Weights of a small GPT-style language model, trained from scratch on English Wikipedia: rotary positions, untied embeddings.
Each number is 500 + 40 x the weight over its row's rms, rounded and kept within 0 to 999. Layers, rows and columns count from 0. Numbers have three digits each. The size before them is the row's rms in percent of the matrix's.

# layer 10 MLP up, 448x224, rms 0.0948, rows 254-270, columns 112-167
097:578565504469495491506532479513545515404484508464504522492470547470461484435518439439565504446596421462591548496472455529524535530514499458484500461525516481472493453497
101:434496444539510525501512494470523488568477520440555445500499550534555541521535440454512567498458500519418486402506470502531500525613461554448461477494493542473457550486
104:566452572507523572464461502472504534538466464463543491501517482546547549496546442474547520532521505440494440539639477506486491498487481510502492466568445498429603554516
101:521446520452499500504507538454475503544467542500461441500476516539553491480553553510542531512491405564471469517576459545517424521482454437500497495455546545524534493469
094:557467538462492463508568503471456504444490417517483466459550495545506518493497524481441479571443500496531527530450482507507543481492459409485520578499476514447480501490
094:450467495531444436450509514487490512488519526508498541485515426511558499522510450492494464515410463485576447432418486499514452556508470494519591528530452563560523516520
100:514535520521510485484505461482491525457520557410481470456480478574497577508421491504525549471526543517552510511434477452546549512508485512514531565496467465509552519537
097:433506483520519540466521409517491444498461543538426501582566508496480438420520502494538472546442469457496506558520449540444475393513489503474502452500556480527541521445
096:507505418538420471515537513477472575513474469488457522573450461445506512454523445549493483471491456417553475519497517482462519499540441476485588514513470504455591511491
102:599407471504511482456455503505500454458457510529469566494498441506531504452463524501466447479471521553513537587500518448492444503478538525521456568491516513458571496491
101:430589499525492472475469409511470520529531567473502518526447456557517488378506483528525528550426486542497504471474491498463482458509510529503450542539514409511479524521
095:510517506497466579496449516440567553528477451496492483478484459506421517467444468481467512577555399546537584501468447421511497554502458472526553520506450572491534504511
097:481538554488493569459502588513519463529464408534513471515468499487557495493457514509511521489533496474509519489433467510529557522490516489543559453429490531482429512464
101:449564549451503509521501474506497497584452463507500583548459498458409511465468475513412510550450473451491509474451538531481494492517454461487536504501567541541520548541
095:546544481473514572482492539463552518530498485481527547460400535453429453520513502526484485434443490478523449461472477554438441548476488386501566536522523423555454433462
097:484519521480501466507552489458407550567490446488432589505430512517538477552481477491497417509509489588519490474514511495465425525575449554526521442524423497500474513507
096:509533514478493460533441493500501616498496544478488452528524497514465482484486515538521522550473531508457540512567505472488423512494595472455480444458546581459482498555
# layer 10 MLP down (transposed), 448x224, rms 0.0926, rows 254-269, columns 112-167
098:454490503485455513556518498491493469475446552458484577513490526493399550467485419464480513528531483474518425449520538575469523405517571483504465472515496458505477437396
100:516538477479513506472497517447498455469528438407554525474425476512545535467501579438529586555500452550485484543545512420630575402522484542518476471476478506481473511425
102:439482479477432432456487487501463466491572533533477494573547536536431505551491505513432553543478538486510491498448502589460463504531443429523479446481483467379486528553
107:511518522505474363493512501522479477447488433488438498559512530509495535525609558476524627551491478475514431483506450618540458549417530494515470541463571499431551485412
098:508511496488497480524469516464461504521516491564536505538503484458538497479490475529425542484544496474482463507418458573496475561537479482569487576464499456458576467476
097:458557431495461498516542522464544509412461517520499489516544454546537475530445548546493484546464420429524505499493524605455561484492478553407434464502517501472478508563
102:547454427527518569495513474453473550544534432460459487523472478514501495523463515473473513488479428534515544518480471455503497441399461451505413404499490486562456526524
100:549449494530467506527439468477543491516503504508505533554534515528556491477542504465476540524499475485504517471502520560519513429539535516544492499530492473580545524507
097:471509467492489551539502485460515468525422514551468440500519468538523512466443534558479455506540485545518457544500468487542484480493638471561552541467515483500546439394
101:463488515482571463527519492495472485464468478547465520471448457516443529441445530462461482484548540516522530542477496569492554521500489451542514513513497503449522538422
102:478512537549569427480504520518566476504527494463517513535476535571479438413532471536468535544484494507499465489498496627548533515464530540549442476500483469570467580487
097:529461549529481460512571488441534507444519481487505499514541469503522496562509572516443560454512540467480450539554576543512556429533411472448462499501568497546481518493
097:470481529512530499521456525467506422482538495500520535504480497446438545564410496521430449554524504561525494490484458433481426529507482527495542503495504481480491495576
102:522502520492436545470447482447486489501462517471589448502479472504482510518451558502509550494472508500459462505433499566459466462512417545514487500526497580580484527521
094:500476540539470503465460438464479506503572511493513453463524509529510470448473424586503549556509493475553503481586574538510501487430492523487515523495444534481485427420
106:474468561508527492464499559485522469435529544475659450477547508473539464475505498598545531439472477486555491522484560422534534468492463549483471533508511497436508572465
# layer 10 MLP gate, 448x224, rms 0.0948, rows 255-270, columns 112-167
101:490549447499467532563480538481583495479513487447440456439473536501540440511536433424507567525422424549526491488552405527502480441532507450568529456559573549469516456447
103:520522475467485478545542455527473541538574492485481498518478443542474457464537445490414537472449512449505499503495465494497442500490480472533422500533527483504553489537
103:530527493563458566488489486480553485612516529423540536475519450524478491452480441498552517510443472549489538571571491518458448490565510441506490549518451531554465479470
105:464517485478461519462525573540488450469558537526473447558524502527476476533465472465479513535437441555464506510547554472591585492445528522523481529513582545479547536463
094:494530532462520496449544442465527490473516446535467536472475477550471523524546453471456453459495499558499525523501448547543454526488501544578577555599477512523488531538
103:496479531435495477533514470502574434452514523500512492575465455498437518512494502470421548505534578514501497470596461483522400520488535514405554502526509502472445504526
096:503515458493471475509537520543467472464540552488560593434431491480486471483476520445517509552507470446481522486507522478506410515425514498555520530529543503480397508434
100:486531481477415492453588554489396490468502490481543555469493507436471510480448468451438490535498462529485546511452507543485560474452484521528534556469514522516507499517
101:461452498483523513534532478510540464530566511577544516544513484527465496467502425461489562477488538556478509520504550497470546473540492460464550552524530555525547535546
095:518522483534501527525529439528465525527478573542592556540484462518491530510451470483459501500503518551457552496578487435513502424416504575524476482482518540455538477524
097:550483465383495526523531548504465491462484459552487475547485503500561541481511550494540566456557470571506484495512449463466507521531515447464518452473472534514540467442
098:513484435439395471494549500523449503499489489574518528560462550500456522502537551480489494506597486555492480457489535580470511539460472492437553509444573527547511482538
101:440520453493481550588506442542490523510516469482516528508492488445515523445492451510477495500541508533487582475489421603522443470499511467532512514476471553562467474506
097:540479402542524505494541510466503449516478468547538548519459535444479502419502447564494521483450497457532501432458544482497529408464414452497523510483569565519533426538
110:496497514524507462557494588552560491484541536476599431497547497498536523448480468610511533495520531516519484513523525509510533491429497463472489539547561487528471504483
092:430459496503496537487469442536499530534548509428433542458519574589484450514558480513468580482518478520516449416558445560611431523491492501514482513505490471547544513571